python train.py --n_layer=9 --d_model=384 --n_head=3 --n_kv_head=3 --head_dim=128 --d_mlp=1536 --vocab_size=6529 --activation="tanh_gelu" --norm="rmsnorm" --norm_place="pre" --norm_eps=1e-05 --positions="learned" --qk_norm=false --attn_scale=0.0884 --bias="all" --tie_embeddings=true --parallel_block=false --init="normal" --init_std_qkv=0.0189 --init_std_o=0.00445 --init_std_up=0.0189 --init_std_down=0.00445 --init_out_by_depth=true --optimizer="soap_variant" --lr=0.00258 --beta1=0.95 --beta2=0.95 --weight_decay=0.092 --lr_head=0.0046 --warmup_steps=200 --schedule="cos" --final_lr_fraction=0.03 --batch_tokens=131072 --seq_len=512 --doc_mask=true --train_tokens=511500000 --steps=3903 --dataset="wikipedia_en"
Each number is 500 + 50 x the weight over its row's rms, rounded and kept within 0 to 999. Layers, rows and columns count from 0. Numbers have three digits each. The size before them is the row's rms in percent of the matrix's.

# layer 2 MLP down (transposed), 1536x384, rms 0.0744, rows 720-925, columns 160-191
136:423473517422520507531482544433484553439471518460566535484559544480511437517486460458463501453494
094:609488480526493502507504538443479418551539490471518558607451560445454518544496474541477552530541
098:510566553511507564496497407475485550421554524599546495557512493539505437596447416547572537478507
100:459555451489490563530443573556473450440473535423495486567510402558592546450535614516420481456507
094:461491482474479480533496394554400458547550522426469560569500547459609510485495452494548569502539
101:479501461447459558438438498546568503559476351532536500526488524518502512420512620400457418469555
097:534518512489490510436611446558462492442501549435356553473461541397496474483478443574581511509502
113:523496549425457593489441518528495416472514462421553511461419418491445505477482584560416493461585
095:446508553434469504535482540581530503555535525576464402453474525499528578491504461503423486533550
101:432523489539502470492542508564540497550553542515523439448502520424542562567501509431431537542506
102:552543450537462534467469493479448549546615519431573583454456496455460478487558500497408475483559
100:526456550462553568485544475506519562495574532569438395403504538533554534570476452470525600473458
088:556486498478428574544384512525421399513490466502465486619574504482489509480522488512469462505543
101:537471341468496447526498582369527429559451431479540488526451477560418504430594582536552498472507
107:580516517545474428473471524601544380477416581591532501465449523513556512428397503509536490514502
095:541422546541496536544554401495531421498573555459498535438413464529462469456461441537479526508582
102:529538521546452475500459537512556450496448476587428536471586496544507574497460448435487518486590
107:422496569532501487511501569506431460498577447538405597485413524525502508516504472456469560451509
100:597515542541469504471593390492592524483580518455496474485577526540478604468530531578487611542544
094:524397509505451529541430503494492558405567534502555480472573578559470518502510498525472471501514
108:516503484421379546544508446493524414498557424506566566610468465432443568505595470543465557447527
094:398524522556584524486559528370424332565556472471489464484544453498523495503420535470499463385496
096:572425508531543441507495506528493415537579536534499567436491474533469520412432388471513520480457
104:507452540515445535530442529527508501514430504465585480433476459522435501491426456491474559467495
099:521441430536440515550535545463398556478536506512602501552474570516526537484492495657535446556507
101:477398557584464530484454537609581508448497548504478479461523402516545575464454482438524525385414
102:559384491380536571513542528456582519448449458430529505444454516454520450513539544471459431460503
098:542588382542469452527399472519436523511436470508370526519473568512504556502449480450400480525427
089:478475484420494529565473514502476561503482449543428480493518574457532487532513472470425491497507
098:467512503459538494554479520505482567452461539536451399537481501396574486541538513567464508535503
093:449465513480460472475530559462501457427522480555541516480483544489402525514493575532513490534500
098:540520530573456474500564484572456521550552537525518573534514590522485567418533438539524466502516
094:442519459513609458572436506460451452539456512548502457565462465570461453470555484584508569484570
100:466464545517518467499441566437489469486450533516596544457439475563569628350419510450419448481468
104:610574455580510558448499549453451518577495488466487410569513366563611521458576523473472441565501
096:572531435432663493531409554514496483507511541478458492457587577461504432386589469484532546537536
103:485468513517548508520526434482482590440615469591542503495543424503597418495541485408447460522377
097:434499569538449586515528487630567552447489523475547532612475448535555463544575439462523485546569
108:504500560502506444522564513498480568484518512397522498560462460539593562532527484495434536474477
097:541490484594548419453419546444489513546399509521551440411494513517470432509451464515632425556543
097:512495513481499585566534537514522493457521482428487551424515575461522460530478547522409512552473
096:464533557588476474531537533450493462494546498535560515474445443532503486551506379395476526619557
102:474561469486468501521530422516528527467499472357449509472496558502447479448561516447543626454527
096:572520593479523421510502471539552401516489479507537512526589426464476582520510535566472522488545
097:501613587493437529401406534539564518493512505482497554531444474568529503496383471610488493510474
096:475536459580462495410478568490492536512487524571444529446547531482443456464492455449504484536575
095:478476499521510489416455550574450581586399568559559463466532520592558496492428489455566479585495
093:504426404457339504445509465523443441553517532576475530407582525520514495520493516472432526486522
089:490494540527581518527555572542510563515508524538413505542525439485515454520472470465457461507493
096:529381445490503534528468489436545607446600500503481469481561478489465530545452465418530525476455
105:503506473527415486452516479380545488534409558575571443486509513508415487471473550471495445449473
097:492511559457494476428511521498418559485569518566481560476524527442430464526480526521504450597484
102:598515434508562490483478507469444522513543520376532494604500526500447509553482554468464450516462
100:594536591466523525409500478507483566445601513425464569518508493531488475474538520587519471526440
101:530619482493560578496479461532551488473468487555552512503495541526481510501480518535418525561553
100:517562460515513480452499520518489504522487386480537412554433566481591496565521486412436550508568
104:539576486504576542487495502516495425451552538473490537671519503516499511558545457529474498473497
096:440523523486451599497537522433596454446470476406531470433438437432507470441441517479425432454482
093:534422461428589534485523487472476520539495559613440469464565536429560598566425510521500451460383
099:554601462496489579501500553498425487539502445452528488541434566544448560471523443458461545486473
100:476578486460554415523439484521497504454440483418582467441432502492570543528602501494445464447455
098:488499433611399481611576459538494449485523444489493564565535488419558513480514536492485500468436
097:443438510479505582448507397490568414457477504482547516447514442598471472537558534508598579404528
101:470537497523500433513480465513465446498404511552505483535462497435546517438500455505497517547549
105:598521534478535453504434543527449507467454539481496502407532508571500525586419447443496528495536
103:529519524538460462554543473416422382490539491460463557465488534476488513501559455396481458512464
104:437527438439459505526424522405581486561475485445551569508507535431453526540478581503441361496552
104:485543647519592479541568542553578543531481544452508582504438475538503433541500461501505509489529
097:483448564493496496527500531538447503454529532428552453411433521563542467510473489486563495511392
094:514509500415562559634512434443471485486485507442511432595531539548616523383428481517477459530416
101:470520470493553471568520482463532429469505439573438498523447446476534523399420518523534602451528
102:438520529533496501519497434544474528516503427478582537523484479601459547400449533526596438505443
105:548550532518360497552526467437513549487507469369518437514538482497520548525500453503444491518524
105:474581453541541510459462470475432611533525522504523508464487537521506504413605509462471550491432
105:488539574442566426570496489533520415522529567406498481511516409542389441518464453471427555582514
105:555508578503496446461564424602504470512419525609528519551565466504502427492522499545577492433524
101:425588510579407487390508555524460515536489471571477473513504520586575530525530509470514422464510
099:472465516421508528493422528492554560413615511466461507469506619462500453482487457523438534513410
089:385410545467526483503480559496517485557499629500481553558488526451495521428588554485476432519414
088:491469453556536539535513500501526498470544411472518460571500515418483469557443378551453484503534
098:525488504580464489571510431494414560489511518497524466536421427485431487425449548585555534565481
098:513517419574584475490528483430538512565488556549500486489497450541445492463499462476455440572450
094:470446563555525602503553512544456503590452464621529463571438486484510455564533518493489415487499
106:545504504510515542510516453535454487542518408536521467483556423466350559536511438376497463480554
108:380466529536467496578551466451469502476578540567470596621533497584473537556544407551525529487436
104:518513524531481441513546436464502506457527541515486582480637530415561528527547453467506428519497
103:552531569538496513494485484534502533573581461496543502525424502512496438550434492445423437462529
100:482472560507494495441519560581522442446550513486540514480451448470479496423558508485436576524503
097:557389490572551521494500442535487496515489486560550520414468489582446428543519550520490449459607
107:501532385538471501499542495447435464441574569479491533506466576545529547486433548430499488548438
095:561562501480504501482371459460450512540579575554521541479528474559466471520510481431485445502604
100:430609538441497510563515402505495406546580509484510571476554425421496477412533497485463589465503
107:537468544396465511403538533602530438505474488502466430516475532494456531474498603577517343479469
107:433467496487496499531528436449584520506424508470497495523459425490562565523480457627494508441569
097:498530479523517434439450560454522510398490427545467502368491562568605511503476469486463533488473
109:474552490445443497468408573441550527512486487461520481446482570597537528505501516595488468540561
104:506493473554485524406462431476454552513477406516451478543517468498549485530504544486451520448438
101:523480518456521440559457468518509464509436481466417494529541585559540557422513509547563515473541
097:585549478500513498467488499472408526490511453553544515609492526485509475439586523519486499531547
098:426469462446482485473577540493585477498479520456440469496445570493498450564481497508421637487510
094:516562478589534479590524536445561446418548593503510471552547398460623459500448531519535532399493
100:521540490405543438538455442503544570484551545452510496579515524460514542537594524461526559447497
096:563526512451486504568496443507566368532566480486541431466445599517535457472461539559485485485512
106:476378444521450601624560529608498488450559496391597415447422438522506500574468531519469555522518
096:462516416541507500503475557521468389484499498483453465514473543507487526459495538531518470449451
097:531592473478525567524484506438516423554531466535489530460510520521439559451494498519442348456526
100:547552484465481526454489522471452402511561511592459519445369523565541540491478499501519451464406
101:579527446447500515556526567525535546580437420464453462529526520581592482593573527482455495514540
100:488508447474482506466519447519469530475578531488502473521583472496531576471562495464581511616477
098:507512484475549465451533561610588559411520525479615561541481544499527451372490455451474424484476
103:448410452560493539570561529574553511447474441494499481454490446473529556494490563430512469441538
102:538513551527543504475439562546495447448453488406432561569546498494517460431513450532463511505527
098:494452460528512517525464565491442524548471453488474495526523472452464565544493436561535457439467
096:558471417567493484464518576448551593524457490558510506472518603514527428446609553571520470480461
099:501429570469553598449414413430496563516452508497507589497412539533504500490558501580531472315473
097:493557481487485512539621488555452533462423463451491505565507430585507494453540571503549450394499
095:509544462572481573458446524443564529502507457514532553509552547427490511549483433504504529472452
100:456512471456503421445539458413492505436475470533553544489520469488394463492475487444484510479533
097:584587558500536480440505534464499519494590482508455593513569530534455488507467484483481441562592
095:581508574557537489530535485401486630484565538557441506531447524420540492501483562536429566558469
097:435432479448515473462592489441481530379443503544456488527465475534469482496526407445459585501605
103:462457589544431538608510478442531418530523528548500533484413513489519586598422474520439531524532
096:479487535519480405493458494581487523486436501470472517413503561540469407481462527435398548548445
102:540564516516411508469460466505413554516481434526507508445522582421533553393476525473418461440565
101:545444471516516481470500546447346555501557495469502504495544457518515419511493435494426401552468
099:505480501469457534558559511399500464427533511607589528520484509543426542526541519566524579562498
104:543491488476545542516482432509512521552550513429463583487513541379523548442481470545548509486512
094:535485486485598415473429491555549472580478459621443391445517630453537472552555397593485488474504
121:491501481444512463436447506493396496515499422486526548523478463469425481506470435559568498558505
102:523497452498526567494442488439547533536344578433438526408513458573588469522456484485492491446499
101:607449558453624465443547474449482551459523537431425615489413479553499444428557441567544479435512
102:505474583531549433526548464430440474524547445481630571419497455501490574564443476585437526541387
096:439549412490557553453601538466544455467495550613562572619549600573521476539405463505509525484529
102:434571515506526461448471500595587500469458510665580444505532515534479460436466560527563475551418
092:468444465484441564499523516582544536408451378481466404515461486474531538417485446419451522408547
102:502529457509522527516510507420554410482499483525511597487466480540420482614410564436550522461550
097:496456505548546464495486520533467506511450491526529610485418462550477449499411456367413588504472
094:473441550482508593506493493544447512477548568494575474504472470569454487458478470457482492480537
098:396491519514486434449601470417486565544502475529547559473625498461506461503545505572520508552457
094:543545473589570455403511459455436474513487499555537541545486555453507514514591547500539544521520
109:491512537531537449437443448495504523541483508555513519385427569478564466448462461415477492521452
098:532475416499508395505438454500507512478502480575479455461562515517472545547490460457471553613507
091:446349533473505562513541508510489457443487563573349500453497474569481423495463477556604475430563
093:513534533523523513517402436474427385486436568540533418483511519433589585409488436506439550493400
101:481509438488496400470515446498480509595445564561494578505480571503519517564534512495536461488419
101:529501551487425515482462490484501473444464520399485384509489480615525515486547465499493528463486
095:505454488538619524471531540452556561419481489607496421556504370483507387509466414409524549513482
099:561537506509407506525507598576453462479516498629473466445518516488524419477504573551531445489539
100:591524508648447536447524400544497419471556427534560447436346517496523517545619553533562498485507
093:510551483554435472573525512549524341509600495395483576473579524574509550461458494490469575414482
097:511520616552488499556558520426504512504482491510419598526598544528636465453469417593546595540478
096:532500501561449516529489446537459394454532461474529513557505504535430508564569503589526451489464
097:393572518592538392523557462542554465490573578493458539469513501448495524409635476550423493530437
103:433489511486483536488626454609484475427508493498543476450480482482495557538526518604523474492506
101:523504453431489507488616552516510387466424512513530537469460649471420491547451444554426439496421
100:433512411529508512455556562457443479531542607561586505562511424437541499466502457473460599436439
100:472567499437535457575485457519480453485541486483414473431450462566476612512566512492427472442430
110:481454535472565505514532484393522539470487467417510494399458500494555518523537516432473517408469
099:546507414558481499496433512495430473520411524502476564459498513482483582538516596504474454490564
095:487578464503485510570526577538512482548445409485571513525518578534371461500482472624549487476479
101:564499425577386541492477452433543499584546481504442554531507520529429477600518469550557517467437
097:507453482483562528522528416551471467544552437458462569566493437509419591599409445499619574471444
095:449464612476498507488601585547513481491457512542491411374476547498537514530538439546486487485407
091:507555429571502506477535579571540572472506560470399453449485430556449490610561463404480499577606
097:485530517505455512528501423401595501474532566461522460589454527405426493545430531459456528564463
096:526423520495527520570432475432540581536519587387481395443387474462431530566461482465538523450568
103:473485522513451455469470423536498486467444553458547536526457478544458570450437505491499474544484
096:567500517568543524523529530565485573514436425414447460429378510503514540541485554454451519456487
088:457558408451569545483453508565480391524566536472466494369461572471515528535433493535443541528545
091:421545426544605483472442535522489452460568559468468454542552508561546494477431539564549451504552
104:467507528483503450468568457407355452494488510522502549586476468528504446490478381512487486501450
100:435627450492571471542515591552565559476520495562532377505546503470519470469419495549505452523499
100:434448488421482505506575524494493489477564513630524517464446535540486488513391493446504484518480
106:543530512488513498450504478552519507458538471489462564476601503486513525593552577550492497576462
102:378415472516505458530552413594490511531467431586530498517500495563482520475432437562527490460475
095:470573449475510457505574685517474536591622531454504493501433513445541433512544551595429507521524
106:426542472478518544475479528424459498471487597443552504431525630547565439502545565480353512488465
109:425462450495453478443524500533534558461577500566549462561465514490496489485544460470523529542514
097:498480538410459480542537488479545458528454522479540444496544514516630498427569517488525543475524
097:518426489560471549606490453537497440480565434514485427563469400467560509408484499566551523451488
102:419514419485535493464643477459448495530581464524489571518507568512521514511527484527562546633573
112:553450490553434436472499545491595491483533443553550458481418500538440494573471458475530492586492
117:457487571520515502616516545461471459478484489512407546474441387471452472508487545434485473435537
095:489531471522495537427495444413466454571492530525532516560480483472573591434516566549461653462562
094:507406571504508584475442546451460478557567462473518524482517405544493521492502563499495436470585
099:546565528504548442522454498609418484567553536511587454594505494474528482497529527581548485572462
102:490568547474475494511544423442509489493590583452590524509581543455556376569484519470465553556528
097:440509513592506480434571552531565545501510472551530606496574540538598477507489585514453467433485
095:477560528508443516546593576501430535498456569559545572463472445539589443423419516531493494412468
105:485501521514551530575512479552482489449583574515482545522400501507493558493547492606547511468491
102:434419496569514451531495426536464635438450616457519536496473424456552544539475563514516542418463
098:556466527558502561563444514518431590518455442488463538618479426498462488440552417448490506526608
108:547490537451494569487491466620539501553542450462544561446452507485437560458509462455492526557504
105:409576486559347455590413505507583491599560510544498502479450420527389552551542442415468450468494
102:530557576533511531494483502519534422493581542504588506371389482531518581520579471563468551522581
096:521459522489474556615491594509532550466523502504601455561482580517560422528469503485423393492432
094:384527423506529520498526517490407507536497438566582493557497484470488471507374376486544482509455
097:449527474621572534561470442459510543471441551489574497496481397550512532502453539551480554438463
102:504496495490568502501465549477531541535481447513541513476552418395559466487499480493523433540538
101:464488499574373547420488503392576448498584480555448500389463495549457481459501512526494487611493
099:506398475532409582516468552499491477505496580607473463426490417416520480517508508457582442483420
096:565545531580403521565444460476438419462560509556507495476497529583407508521548536453499510540602
101:499500523521441424505495567519470409555502482511535590440504542509580454523500455558573448592580
111:474544457473450552477495412479553492558373488419398457470472439535567526430503505526539471427536
093:503497506444446423491509495528520557445603533493512561463489458426377553525586531542470514451578
108:470550460413486534469366536496548597494478434498496498533635536441528443552488485546447458614463
# layer 2 MLP up, 1536x384, rms 0.0781, rows 721-925, columns 160-191
096:421515418455429630556447522421501556502438556534462463453496571512444557467458566548561449493481
094:416535482514552519495456529522474533473432500483566492496484501510458447535517608583446558459561
095:563472548563490497397417514480547580501545525431494570531405484537503541538503476506398511554515
095:530457587533560491498462489504503471464589467544545563498464521460596481538402464481465585545462
108:479437454486521522470484435518536583488494447541487547409448472580527521546506634517474473495497
094:424501511460601553445540487501528665552547506507462559431520518443511528540513446528462591649445
116:436508522574544536535373488426482534531554462491581565554456499432545438507532560568553524431599
083:523568527411486547511516468428502536538457480474541472441550550490432528543498527428453570558477
100:512485510448443498529527498558516541490444516494488527581366392538456425404536544574474445513506
098:506431611473513510528500457537581502582591466428531579412459621434513509394507447477618516437488
097:472493464513494545507459463481536387463469414501506466486550527459421532545489508513470510508476
084:564454574511497490543491494542599537561522516565454508438452533370423527504417486478463465501517
101:496574519534487518497451521425577557478457586492488445425502540468480515530494469443489479467529
097:461563551486538513534540513493527502450381495489518533459487498463490584540480526453568474491521
090:549445564486533509585443540540499569546483433472534466478401518440536505551456502537500438480456
096:485563510526455534498433523467486584491510469477530559466562562512590510452476520492439489523526
110:527513509562512562490449518498565513444485450535478544500472466482503365532509532466496546489512
101:455517516538501463537465617536483484598530570584450555519508571538525485438550418477507464462594
092:466523475476452544438481631514545534515578529425506577447508502549556514572399394550511491504495
105:491529519442481421547474508439664554535586476427582563545528446477452421505517475440458430514585
099:564558486472439482443495419542519499468441527604497513451431498482519375514536563560491492568560
093:591543554484574515443528482524571440493535476474484508544498522446526545575498483465511515460460
095:493568568542427481530506513410426450506502544511527522510463473510547506457483447480416514437477
101:539617582475452519401542419427446510524478508472479509574445483531499500489583527481526488484432
104:539581411512553442482585478510556580491551513606448464566494557518520427500419523511491505445503
108:450370575536429532476496433626487510417530495418520511451518430557443461469519500635491424518500
088:452551525457477471540446513533544475453507432555514522500578583497504566528495447421556517470495
094:476469498495508455492463573516531494513489571549448571507513534441482423522498502438487586524444
093:537528512497487547477478548449500441500417472530543501526511515452539459577496599458488453529490
098:527505504513577501439478508429507542460510463465434523590612507537560506456561573332452488559502
096:532499523480541545459500496467448587457418541498500400498518488472470531543542518427497374532548
094:522538489452372441455491490566523467557502487406497597467496518572481592386457504459469480521380
097:588582512489572450496495530472485599609590471521544509494516472410527502564490521553577478548471
102:490477448462527487493503546461477502604465493433510419445447386436531405447469532449528577556443
095:489530535490582553544481653483505445449482503594604580486507538474438480481459555563449541473427
102:475478562616436546583516534562551509441626407572601554458471545517522520506501466428442566590500
105:663419437448501402458365472588461550493574596513480478502511451502507495582517529524542559434442
098:590442494447536548492444520561472473496510488520466519499596530528527452442474567536519506551537
097:537472509465494505677568420504378438506510521513441449508543553449470533533489443399524499472550
087:488526536424490560454494444449604610519475447502474545546603430475458472454568517506476453486511
111:468464611519459433509478467552560491455437490453403469512470541412497482470486573431507510479495
100:502541482534450533462487469556480444515521445507535524517446505443503419450609474420448495469467
100:495545617521544479565477448541545457483473618481495466473504527488467410486475439449556539465539
096:543556505570566461497614549410480495519514570452438550486545526514443529481592507477459484458375
097:413583448594511589598448507530549559495424495478526505550526480501515483514417545519533537424551
096:493563492377406528526507470483545445445512432568437590514477416545510560409529540525463434461529
106:417507501473593542454525562476457504583492528467546508549481481526554534571451487560595428532483
108:592589477475496535538463501499467491498420477478585498542501480579451542465525474440419576515511
105:621651489466575470482468429520518469432550443441485498438383480439510517552556545464443536544411
107:469459588421472481419468522397504590486491520431444504474518494454407497515523446578492512456590
100:505479540407446611596524560500496577520531514481571588575539531512553430581497536508515504503498
101:525456508542602466540490503495474500520510496528501494488476487470465449455505445532503496447500
100:530431531559515549530558649546481474501414518573521440467486533514500513474505529411495485481536
100:457466491487582410529462429491561495495536516399514514556544491480474544476479564441525454509458
095:591448549515515441482526547496545489522489545513473457532545573472532533476477468519453475517500
111:461492589576486453520445508524543436519503461464422497438434535486534505501458527492539455453548
098:632481574464508486516495576544472572565423523540493592475526565490526516469488579506401548535438
108:487530500485460430558511520513489574476496441468487467549579479514540493527571516461518569502499
095:526532484500535436468517505537491539507447498380675468450492560554456446486521446492401507544500
098:453511481495541462553517509446545550501487420515563533551471490495440616457569436488526553576506
113:549570509440409477530515614550558464451503577502542560484439486501529522473507537519494546425518
097:462483512518538542538455416540510520389531475489536396558458496539442475460466544531522440451403
110:528459475425494507540453470506542478501480485527494507406616485540527494509513417523472569571574
096:502476407478490574518479450477512480470483455534521583643614519546425415501567454503433463448452
097:539383500625602524521565542498480513532488518445509609536420634509590471483482469506556402421504
097:503505454523526445454536511455558526511512445511477486448438507544514506442488672447552452467494
099:451402516388508529569467584562436449530506525505447433515553479479472442368509508420527383525445
090:590571597455472519511474547558525526525528486494502438488472486498448569535525548440482504600400
092:475414518420504542443478467471481529400490459507539480600535471462463531420475489409486468486447
091:523545423426514598558440499498413548498468473446570509474499476437508408453524552595521434455513
098:547474504515509421467556428529492550529537516438436455527499536429556489572458502454499423557405
098:524497539486474480430440523536448533381465471500475447469488476571540464390410489539523468470450
104:495441529625464464609439492581565518424518471502490431527469579489469491498412388515496492523472
105:479604506460501495484534527549459475441489546572459589550568476416454477490460552635474532549468
098:492497532496518495477517410511407539512509575497413533497545490505509438571446570528481591484467
096:506422583300556495515566579402500465547412490427511453458442496518584555463496496489509587501491
083:521461415450496524417494417496511442557499545474415525524456446516530455491485465482559525467478
084:433430522601419413488450435395499597570546525518513465534571496618445482520448522510522504535485
089:575453523480505445508452591495506458529430590594544607439453432494471522542533601449525550476515
111:570540552496420501502514473496462561536442461510541540412501538519499483495601513466635470526450
094:431520444505518464527545530479503499509437492467457522504484497534470483409444520558498479535588
103:533503448497518415486521449519405522535473595487530443438545540413541624551504511494523453484521
103:464534569502490429574572554541549475475545484455477464527379568461546517480440513583406580549474
118:531530440530493519417539488562496522366547528472619532523355496519552544496627517484524526549562
106:623545520446501509486482373494511536454605462393518544429541466470561467368523426538481487564526
103:520435497422473612526451619530459462523548499508499642517521442511527500503483564537486480501511
092:506561482502490541514459468570414393519468484486528461467550559535550613468484465492492476474445
096:447480463491504590439567577490486503519393536465505454528467518459502497561457469510460429520364
098:518624451511411508550593459516524582494491437515478504504495485476501434467422528471469499527424
099:541550549493470562387468436465461499477494507502426500506441408584421507580555481537525550495394
094:502486495477563496523552507533569535395522502509537515492432454419467492524518546550530513516466
102:526593517481548477532522619524600625446558603525475503494510500450469571605537500563521539412444
105:491517525526480526520490495558496562527570484534480468490503510443482434516560457474555474552587
101:586498444552553537512463497573513475465473515532478473574503484544514499499502559568593464496490
109:504511529561442486542473491470454392567564498578574447574615523491442491507517506584538486382451
101:561537468525438450419504430495496523526479475554445502402513484539450439433495444499516580468541
106:589559440521525549576491424621505563523510632448527543540454591502423558481503575509491557525483
102:463565584490490504555447476478455514483449554516456387577389456473471555436497498473438426524539
106:515415411451499544462503529535500452492503475518477561491586463555519517474500554504512453521459
094:571431497555520498525480524513539497499445603524448428470456458556524581528573498518436436610512
096:526528566480565544485523508470539467443509502546434484578484581547539451511443532522533424486544
088:379439516565507471512457493535452597468390487424413485511546403548545508517538524556519524462431
105:430520583523512480502420531363493572543538487477433450471415499484503516416598523414501559527502
099:510559554525446510499521461412423506486558530477478500451567498491468431461564476446465487542437
110:443491562463508433585511460562535440568460468405501451501414485472529533562539461488499583487395
099:433485501488538517459482466498395557471513518542427511423498450560446442502487515493445507421523
098:647515584527474511468534543540487453451455507491458451465498510595442488453625514401464440520580
093:567449484533482436487450523527559571518522465470405518501483523458494398468388492460508431464525
099:441490475414393542469505529525522515531418447512618430528404481561453498521546538506431497482556
105:495548421458460450481558496577529552531472451556477548517515566560495507487457495532522500542488
100:503499482411527527454509626494511546542506569468523566518478518566516557418498416514517415582480
106:475532565519538515418587459446499444524532485503487503500472516558583429506561464432509450472442
096:451470537436470478512437446555539434476493496408409467447527511493452517429494478526536426443592
107:461505506458568584475546553502491528472494507512545553530510562480482557541566480447488470658485
097:617478528509543584439521509470540519566481374567532467534492506523489531537543577546572477533492
093:387495470520550583495430477502539441492421515524415529397527567524468500552522524471451512559427
107:525578530439503486572404516622544537515574504463500519542512490576450438516550566488481517471462
088:484541499532513519491399437417536580465515540396453463538589521538544549472534533434477517490434
088:453535474473444479537457452458495464648488402524499524588469498479518535543453437519491467446509
097:604466496499473510492517465518518523548531553511455461525542535480505481491433558499442485486496
098:432438506498569539487440480465554481579503570419507502615512387479512401452535442478494420525510
093:536465446475514537464386507470486482452525488445505571547471583487569569500428492519453456531540
096:548520536509463538596455532477474448536513533519436496483586509455389544472398521510513375439514
106:630517553521447489579418440487472545466454475473498463475505478543489565461541512524400549453546
101:566556533466531462473534490514459532499435479493555431428576525419589484526484553523460564506593
093:546559468437527492504494520523445531526580524541461482501436482430477577424498462494548457505430
083:395482476470457507426567447461512449506436396534525438498497467425474489509553503403463507480530
129:494469492477437532581492494440447503392564550449456534516437449537492494445567423572530421555489
097:539600502464447469465476390457481536423574484458505483516590382572480554533624451477489434515551
091:520497415520479462518422522462505597551474537605496490613557485443561561542573485432526489502450
104:523474560451522545484533449523431646480435511432505479519505457460562532479551547463536579518532
093:561542535555562378470466520553437472531491523466447496505520486582455526488467515490562457466448
091:588503590388536557403430466495491536570511526470492594562499458405544468473466541518441524580457
087:417502434500564590438435538616428466509522448608601481360443562457427524484368488501490558541527
094:458515459552381372447527579397531532481588499508549570422552504481491470602406567511432556615499
111:503457577606514516513574491466541496469535459514511499490587463484443548473524577592460571437480
099:603472528487467509443483589539431493502476489524533450487485445460420543477463572483516477474483
119:458570499503516477484520540509466506541519530459448513478470488448552446480537495534486541526530
098:527556545538566491506549505532516542532449524480534473501472569527529546419505450419444460451472
104:471517490494519545565629520472465504576530479454509475490495407486465479472545518525519573624542
094:507476443612489537453536406473531423479550375538538511567443581540502508400522511435515482510549
087:522500515495474551522471484450539555518536481391548527508461486529505498472494463519518435578424
088:443482553527537461581453467527486484512495611502454420474463589515470497534460501525542477550455
104:476463514518522511444498535382670609526484553461454474480462525447542463496561394560439541483500
097:490544560548472467469547519481523536506570597521454524511483531536586496487463516499486557577377
094:500525558537639498502417549501454494487480475482454556474493478500562551433594591570479501441477
095:512562477520431488495450503537521472482556548427567543434477489417501533589486479549529478524469
107:495620410464441440543552506475560492404492420444516465434496481512487513443587502515497512416510
102:537471520571477520478556460512389557492523504445568498475436467491437458540528492625480499452560
091:458591535493447440554467475532577459470490455386496600592523539561625471487556564528491606497457
093:538494584527570464447519520542512518538517465456413473529537537546599474437531502366556520516484
093:520529507587381489536552548480410521547504534454451527527472499493515533470495570523514456365530
111:500484460572491561443557539534444383547599477527514514523472541481485529552593548545492611500507
099:519501481523521457589548447432544466515437384480619501565520490483482479480483554481569398532485
108:618490502465447488457511583516534462439423561468473517492542485498543484440469434439491401520460
092:655525502539450403456552475510520544493425531480519528509508545453410524516535500476521488467538
092:507493514522557442465560542490556454563523461481572507420455492453486539485565539557520534522506
098:481487513583429487561428514554436498523484441578469510523500432523397562542449556570567471499509
087:476509511446480431475384515525525530582457479526452506470476571502434560502608514553455482569413
102:460531517454522499518550526345509514451547468480450471512526532499466574528483507428472470506493
101:568459482414454562458580469494494462509444610524531494495525491488441510527540543415458450547498
098:455438537511487498515492462500530543503525529527493506509549504517536455500560444409565502563500
093:523459476487629460469538466477492540501433490588583502497510446417549505481541606490527504498433
109:500559413514524522419518478479534534484504483445493553544477545482591518462500469489560443485487
089:543528575525442437448537499503542497505513469547471536482479463488545514528541419532576434569459
107:469528520451550539460519443475496550544525507396516474533536493395527442580501495554494495532539
092:551469487499448561470530430429428479525458561500560496487490425504470579515559533491593489444496
120:565553619553486474447528474484525610483429440534512510565530567607458481456561436517587509528432
092:578510609312573447506601529519507551545463519498517489486472539501404488462483597396458567480561
112:461495497535510433501559477510504407490456532456570502564462499574340408488538512486455535507478
103:498373507471433490429422478511456517451437473498479392437526462457435579555477472514524511523491
102:465509444329509539522497516469495498479675499561427495365413451470538560548508445551439500510441
095:595515546474438470542485548544545567447491548477507423488440459535555487541430409504489524468525
089:570405482596494488473463578546527511542453445563593591508441473422551552518464520505486538452525
107:490619572486487524416504463469547445533539598580468398511481605458430523496510540414533413489507
100:546484509440457559488497551400489508549540474518480548505459413477414463510532458482524450441407
106:504468490394508501505458425482518509568630478473505409468500545488534544463507415466488584508553
088:515539523547533518444535533522393501574534437526493515530534548443483461507486529503464632462474
099:561522453402506514442475553457521554565550584512423514477507504506449504373560515458543500485498
096:471437532428433399517492435477516474482473590377436518542528524519527400512487534354490512435437
105:524543551469472553518406511583488490464446465558566461496547513424444494446480534560506516444462
109:532488582514447463540440470472466449502528412458492532568401532497497498501562537380608489531591
098:504558576481489462442464494554492559543464472504458411397564520491440540540487372440531544539536
085:452586499439428476512518445554378524518425570470502451558479554557513569487503524506509503470518
097:495555519562514498527507558422457445457516498459402581478574477464494471458538536429432626504582
114:513462462559438443607427486457509581482506519449491482527520464520526467449457544461509560481515
102:479504433562409464453478523625570537487498391622502440472547517423486543508528490481494473560452
098:556513492512539594505499452488497547458539524463421489519576494500411398493539581618513571497495
104:483525457416592476581529527429554555470607506370497562692472483514471477463508497501570479482433
102:471501484534585454375409554559500543463471430446496509475499511471540572444494599481439498496496
102:463435458527546424429583539553461449471435547525500508554474504425455555558458495533522516517476
101:486494526521481468492556486586516526466553527458439499431495547470550441461509468554534587506545
112:503508384462519444440455431514473525500494546489469425562462478518517562493456590464496509548453
102:564477474481482512496531468603536465526467480541519482434409474484458465502426469455497462527576
100:541513535550425580452522518515461537597470405442495460526453599455571541448533560506468430488541
102:472524550574542520440412486570514465453500468454479540534484411372586507522577469424499582579488
095:497557491427418428433470490546387488507440474411490520539578537490543454578483495562596488435432
102:468386488447466555592571557484478464465503446605452413607500371558583509484613483519468457556497
103:531469475442501496514511450518463588486546512451404563579505482438452475499423453488553484445533
099:517517469572566538522358458526465518604418330520393457525528534498490491506399468556464483484530
095:474389530464481447508517513567486502532433469485501493491502485582597495492490519495460535439534
100:496472471575489521581420459511526511497483494474479500491401593472538508505528525458557479502437
121:502480501495540522492506445481572519512501527444536463504553476528500519488442508366495498489357
097:478455507560526615452456504380572494482432427503519566508468496500553499565557463466476602428434
098:507564474520559533535528474579564380471426472526409427543509543491545557458587460522414533462500